config.toml
n_layer = 10
d_model = 320
n_head = 10
n_kv_head = 5
head_dim = 32
d_mlp = 1280
vocab_size = 13360
activation = "tanh_gelu"
norm = "rmsnorm"
norm_place = "pre"
norm_eps = 1e-06
positions = "rope"
rope_base = 10000.0
rope_fraction = 1.0
qk_norm = false
attn_scale = 0.177
bias = "none"
tie_embeddings = false
parallel_block = false
extras = ["capped logits"]
init = "normal"
init_std_qkv = 0.0327
init_std_o = 0.0
init_std_up = 0.0327
init_std_down = 0.0
optimizer = "soap_variant"
lr = 0.00518
beta1 = 0.95
beta2 = 0.99
weight_decay = 0.085
lr_head = 0.0092
grad_clip = 2.0
warmup_steps = 200
schedule = "wsd"
decay_fraction = 0.795
decay_shape = "linear"
final_lr_fraction = 0.1
batch_tokens = 262144
seq_len = 256
doc_mask = false
train_tokens = 1131000000
steps = 4315
dataset = "wikipedia_en"
Each number is 128 + 32 x the weight over its row's rms, rounded and kept within 0 to 255. Layers, rows and columns count from 0. The size above them is the row's rms in percent of the matrix's.

# layer 2 attention query, 320x320, rms 0.146, rows 0-16,32-47, columns 0-63
size [ 93  96  96  95 120 101 101  95  99  96 109 104 103  97 101 107  96  93  97  86 104 108 104 100 118 108 107 114 116 110 106 106 111]
[[175 150 133 107  96 121 163 118 107 180 123  75 133 104 163 124 125 161  97 122 105 145 163  51 130 108 147 154 139 142 205 137 116 120 139 143 147 126 123 130  77 135 142 159 210 118 155 149 130 123 113 118  79 153  99  67 123 145 136 176 110  91 115 169]
 [109 114 209  91 148 120 172 148 121 104 127 172  76 173 172 152 147  91 191 131 101 127  79 113 106 126 176 120 155 105 199 134 139 138  92 105 148  97 131 147 133  68 128 112 152 103 109 150 121 105 165 154 138 131 162 139 156 119 110 193 118 112 130 190]
 [144 156 161 171 146  97 165 143 141  99 174 142 202 105 102  96  94 178 114 150 105  51 165 154 126 129 126 141 102 148 101 118 111 140 172 142 168 163 148  85 129 161 132 118 107 113 103  92 119 149 131 157  97 172  51 114  89 163 159  38 109 164 114 112]
 [187 128 110 146  90 138 129 165 139  96 139 179  88 149 103 115 103 146 169 120 136 122 133  56 103 120  85 100  89  57 154 127 123 188  96  81 179  74 135 124  77 125 116 159 109 126  99 147 161 106 141  98 173 156  95 148 133 136 164  83 118 138 117 179]
 [ 89 139 150 148 101 104 123 138 175 174 109 119  93 156 102  91  91 122  85 121 170  87  77  97  75 146 174 149 144 104 123 132 133 103 137  99 124 104  55  96 167 128 116  94 111 109 119 130 159 139 128 153 152 135 141 172 139 106  55 115 149 128 121  91]
 [106 193 168 129 128 179 143 144 112 104 116 102 143  42 172 120 152  88 142 180 177 198 103 104 137 155 148  32 123 103 141 109 109  51 183 110  97  81 161  74 115 113 130 125 107 127  95 126 140  70  78 127 111  48 136 112 109 192  51 126 173 118 141  80]
 [145  70 117 149 118 108 105 132  68 134 144 139  89  98 113 145 187 118  86 147 102 112  74 147 108 119 123 192 101 137 101 152 182 131 145 103  74 124 119 145 178 147 150 102 132 140 121 123 157 159 128 121  83 105 209 187 141  89 180 138 160 133  64  65]
 [162 155 138 166  87 140 100 138  55 141 108 112 146 164 109 122 126  79 112 142  90 109 118 105  89  95  84 125  65 118  70  94 133 184 114 137 163 123  89 134 125 164 114 183 112 128 158 165 122  61 109 126 153 152 157 135 142  96 161 120 156 119 143 138]
 [127  65 145 141 202 151 148 185 107 141 138 165 112 115 108 169 116 112 126  97  81 119 182  65 109  96 102 140 138 141 153 152  79 155 115 113 134  65 167 141  90 152 145 127 123  99  87 104 105 110 101 131 110 176 121 125 146 132 129 160  99 117 180 127]
 [105 109 124 214 148 134 173  94 178 142 132 132 130 116  90 104  84  81 118 137 121 111 118  61 123 131 131 141 174 156 148 112 150 139 122 116 130 138 216 110  76 165  84  82 102 166  91 134 123 157 165  89 146 160 124  77 102 131 125  92 147 134  90 118]
 [116 141  92 105 122 168 120  76 118 145 124 131 151 129 165 136 118 130 114 109 140 124 129 104  94  80 154 144  58 148 116 138 123 177 189 172 166 187  72 114 129 219 121 186 123 128 139 189  93 103 157  92 173 131  99 144 118  76 177 143 144 109 165 189]
 [117 148 146 130 148 169 147 164 201 163 175 120 120 115  78  99 140 136 145  99 135 125 161 112 134 101 136 177  88 144 121 133 110 187 142 140 138 106 163 100 147  85  82  98 138 113 125 138 127 115 163 157 104 173 154 156 169 136 145 150 113  60 116 152]
 [ 93 137 174 140 157 143 149 146 119 144 113  86 144  85 111 134 108  68 152  89 197 146 154  97 187 130 140 168  98 185 112 154 164 147 135 108 164 153 126  93 128 114 158  84  99 103 116 154 132 105 128 121 115  65 138  90  70  86 128 169  98 121 167  88]
 [155 171 100 136 100 162 107 131 145  98 182 122 149 105 142 121 125 110 111 128 179 122  93 129 148 182 167 146 142 138  98 156 126 117 132 172 168 129  93 179 140 130  71 128 143 114 109 102 100 117  86 100  55 126 119 152 109 136 128 108  83  90 184  87]
 [107 156  89 136 123 180 141 115 170 167  84 103 107 122 174  34 101 109 124 133 145 127 146 107 155 150 156  63 195 190 145 110 169 102  76 184 133 110 141 143 159 129  92 110 132 141 117  88 144 110  51 126 138 160 139 151 113 117 102 128 116 128  96 104]
 [124 116 140  92 153 141 145  74 183  57 142 118 112 146 142 126 136 197 133 152 133  73  90 185 124 132 137 113 151 107 168 112 136  79 153 107 100 136  87  88 133 153  78 174  84 116 111 122 119  86 169  73  89 123 121 113  85 121 125  98 195 127 114 104]
 [138 127 140 142 161  88 128 185 129 119 170  96 168 137 180 148  97 155 148 208  97 114 178 155  76 115 174 128 100 141 188  73 118  90 101  90 143 146 120 140 134 188 121 141 158 121 121 190 105 163 149 185 112 165  95  99 171 162 158 163 107 167 100 124]
 [ 82 109 110 139 104 193  59 167 118 126  85  96 183  79 126 134 150  17 141 127  72 184 143 121 130 144 161 124 112 122 170 121 105 184 141 150  88 137 142 131  77  88 123 164 140 163  67 144  89 118 142 115 160 135 176  89 150 163 164 169 120 150 185 145]
 [ 96 126 151 150 135 109  93 117 102 133 135 180  93 172 134 136 200 120  83 138 182 171 104  91 120  99 162 130 126 141 142 154  41 185 106 135  76  97 146 187  83 113 160 126 143 132 122  81 141 118 166 160 107 133 164 103 206 143 174  66 120  72 127 151]
 [ 38 120 122 144 125 137 133 138 153 155 182  86 140  94  93 157 161 143 131  41 145 135 110 120 119 114 145  98 104  99 142 116 110 150 122 163  77  84 130 145 116 128  86 108 106 129  86 116 156 169 135 133 130 157  99 149 148 115 160 121 110 140 106  76]
 [ 57 130 100 173 102 118 102 156 126 164 194 144  89 145 170 100 103  79 157 117 148 168  95  92  74 116 146 185 196  85 140 186  66 111 151 157 102  89  56 111 149  70 150 115 151 102 141 130 160 144 131 127 145 174 155 136 170 179 161 111 121 123 150 149]
 [ 73 150 153 156 134  72 115 153 186 125  92 139 126 132 109  92 183 118 111 119 189 147 135 150 126 153  98 161 145 106 131 102 156 155 106 163 120 144  51  67 125 134 105 109 151 112 136  94 140 161 151 167 124 154 184 136 126 196  84  70 152 101 132 126]
 [ 87 111 139 166 113 132  86 109 203 123 131 158 110  84 139 197  83 115 143 160 162 204  92 154 119 194 135 143 160 141  70  72 109 118 159 116  92  88  80 118 102  79 121 158 162 149 132 125 138 146  89 167 120 122 202 174 135 136  66 136 183  91 140 133]
 [222 106 150 209 106  75 155  64 188 143 128 130 124 171  69 135 176 146  86  76  93 119 147 139 188  71 107 171 166 135 107 121 146 133 113 101 121 159  80 213 133 163 146 126 127  64 166 100 126 171  98 108  89 151 112 191 123 116 135  67 101 153 119  99]
 [195 167 119 132  60 192 146 162 101 125  84 108 168 163  77 132  82 125 170 171 134 119  83 169 153 126 117  81 129 156 105 111 130 128 126 108 148 141  98 181 104  99 168 159 118 109 174 101 110 109  80 124  95 153 160 129  99  96 107 154 121 127 123 136]
 [156 160 132  91 168 182 161 164  80 149  97  77 140 150 126 165 111 113 158 134  97  68 110 201 139 125 108 103 112 105 171 195  72  80 114 106 162 158 154  71 117 100 134 109 100 123 153 200 117 111  90 125  63 185  95 132 135 125 148 168  82 123 108 148]
 [ 83 186 119 181 104 162  93 118 159  69 124  63 163 108 152 153  95  62 107  87 113 155 131 116 161 171 115 136 122 198 152 163 152  54 150 112  75  89  27 102 116 153 182  91 143 166 198 202 117 168 111 184 132 156  97  93 128 148 125 111 102 161 140 101]
 [ 99  58 103 110 120 125 113 121  55 162 114 154 109 100 122 160 165 127 101 156 121  64 161  98 120  39 120 111 105 165 176 162 103 119 125  83 186 134 143 127 134 167 152 146 138 195 131 165 149 155  99  89 166 120 140 116 175  85 162 113 114 201 129 127]
 [ 96 113 131 132 178 108 125 160 200 157 114 136  97 125 108  55 153 172  85 139 124 159 112 121 126 155 107 137 117 123 105 137 170 191 123 117 116  92  38 140 120 125 104  67 145 108 104 147 167 111 121 137 141  82 111 113  57 137 131 129  99 163 124 136]
 [ 94 146 150 108 119 153 140 126 190 197 116 141  56 109 121 139 111  99 134 141 114 125 134  73 104  93 138 145 148 139 106 106 143  98  55  92  80 151 176 120 134 151  48  98 126 136  73 159 145 142 169 109 173 131 143 122 128 138 155 184 132  63 142  95]
 [111 132  95 117 116 121 125 155  84 129 173 139 139 113 133 170 147 146 118 139 105  41 103 117 123 126 120 155  80 139 105 127 136 154 159  39 113 133 176 131 234  76 117 141  99 154  91 145 143 135 142 128 113 155 108 144 119 132 164 162 138 121  88 138]
 [123  37 148  99 129 190  72 111  65  64  84 114  10 113 120 111 132 123 104 118 110 132 126  92  78 117 124 128  75 124 144 136 163  67 120 114 197  77 105 143 159 125  92 186 123 125 119 120  88 123 126  86 150 156 116  76 106 123 169  68 128 174 124 142]
 [145 164  58 142 109  88 137  99 158 133 131 177  93 170 167 154 104 145  85 124 205 143 131 116  71 146  98 134 166  72 134  94 152 177  84  68 100 110 113 189  73 168  47 120 175  85 105 111 123  92 110 115 116  95 147 128 131 150 112  80 126 125  62 118]]
# layer 2 attention key, 160x320, rms 0.144, rows 0-15, columns 0-63
size [ 83  85  88  97 100 100 105 119 103 106 115 109 111 119 112 118]
[[154 155 120 135 145  49 105 130 118  79 126 161 145 148 134 162 132  91  90 137 107 116  60 169 123  92 105 164 112 169 109 102 163 171 146 103 119 103  64  95  60 102  73  86 127 147 162 199 151 145 116 123 162 152  61 171  66  94 128  82 178 105  82  91]
 [124 109  94 145 137 173 126 139 131 155  59  48  98  99 126 112 132 122 138 112 167 211 114 165 142 140 120 132 122 116  38 128 108 128  70 219 152 211 176  93  89 144 122 111 162 121 129 125 160 149  75 118 150 108 100 120 155 123  51 158 170 121 158  69]
 [178 172 117 160 114 129 110 132 157  93 126 154  83  91 113 111 104 138 106 166  93  53 109 114 169 159 136  84 148 112 133 138 132  89 125  74  98 132 107 156 128  96 194 126  93 196 118 138 109 144 107 130 139 110  80 141  49 155 132 137 108 103 122  89]
 [ 90 130 124 141 151 181 195 106 143 154 139  93  84 123 107 103  96 150 106  83 119 146 168  81 220 133 149  96 173  90 152 137  92 130  53  97  86 190 123 171 181 144 112  95 134 109 100  78 126  86  98 174 118 111 150 144 111 143 156 153 123  59 157  80]
 [108 104 114  96 149 118 143 113 218 135 123 109 143 163 142 165 119 142 139 140 103 199  27 190 143 190 148 136 177 110 128 156  82 175 118  79 113 146 159 170 129 142  95 127 114 119 119  80 149 166 123 138 161 143  99 116  94  88  59 123 141 108 148 108]
 [ 75  78 168 161 154 115  90 158  98 198  96 119 105 127 146 143 155 115 124  69  42  92 107 134 159 180 151  97 120 127 170 150 175 152 138 108 149 133 124  98 141 126 104 185 121 141 138 106 117 130 117 145  88 149 106 132 129  96  91 124 128 119 120 109]
 [ 85 152 131 124  59 184 103 157 112 153  90 116 127 141 146 136  61  98  77 153 157 158 136  70 144 155 177 118  97 133 166 140  83 115 121 130 161 112 121 119 143 148 118  96  79 132 119 129 135 158  59 117 149 125 131 139 113 116 119  69 119 116 157 123]
 [110  85 111 153 103 156 117 132 133 144 125  92 103 101 127 159 124 190 111 102 134 149 139 163 118  94 120 112 116  95 156 100  68 189 101 105 112  92  90 178 163 176 187  87 143 158 105  90  96  91 103 116 121 124 105 105 116 147 119 193 102  77 101 142]
 [103 107 125 136 122 156 181  81  87  94  66 151 146 198 109 134 132  97 130 130  83 149 149 118 194 157 201 118  76  98 111 102  74 144 128 196 149 134 164 138 138 105 103 163 103 138 163 119 140 200  78 136 135  99 132 133 101 142 105 139 102 132 137  88]
 [162 114 117  71 109 119 122 135 176  97  73  63  95 113 113 140 191 151 104 103 162 116 152 114 159  39 186  60 140 106 154  97 152 132 121  57 136  62  86 159 118 147  83 153 195 106 118 128 147 157 112 151 122 138 132 191 132 141 147 131 148  73 104 167]
 [143 155 114 143 123 157 151 169 149 146 112 159 160 140  61 129  44  95 137 133 116  92 148 124 122 125 108 116 167 105 130 154 109 165  75 124 141  95 137 117 168  85 114 147  83 194 132 203 112 116 111 130 127 174 120 130 137 120 136 167 187 109 129 109]
 [124 123  90 118 141 118 153 148 129 187 108  81 171 119 168  96 201 132 114 159 174 135 110 123 158 181 133 114 143 129 144 114 116 103 110 161 102 181 115 121 100 114  78 147 152  96  84 108 162  81 189 194 155 116 141 105 131  74 144 124 106 162 162  89]
 [154 138 142 116 165 192 123 159  95 113 138 128 149 143 173 118 118 122 155 120 105 133 104 153  90  96 118 156 158  84  92 150 149  73  96 145  92  96 135 104 116 174  61  95 127 118 106  92 137 108 116 120 176 121  83 112 176 103 112 122 131 189 213 165]
 [168 134 118 136 175 153 120 109 119 145 144 170 146  67 180 155 142  77 115 132  97  96 159 125 138 135 180 155 164 165 145 102 163 111 144 146 189 133 144 130 154 111 149 136 160 138 177  67 146 148 191 143  95 165 134 180 149 147 134 115 185 194 111 115]
 [ 95 158 157  95 140 142  86 140 144 121 152 154 136 176  63 162 163 116 179  93 200 182  78 180 148 112 158 117 140 125 177 193 128 137  68 157 157 147 111 115  80 138  80 119 102 111  96 106  72  94 148  85 180 116 114 149 177 122  81 103 138 183  95 175]
 [106 113  99 129  86 114 118 124  88  94 109 151 168 187 104 138 199  90 136 129  93  96  88 140 164  99 173 107 145 149 137 153 169 126 121 107  85 105 177 164 145 132 122 174  97 164 169 103 104  91  90  79 110 140 188  91  94 151 147 153 180 152  96 150]]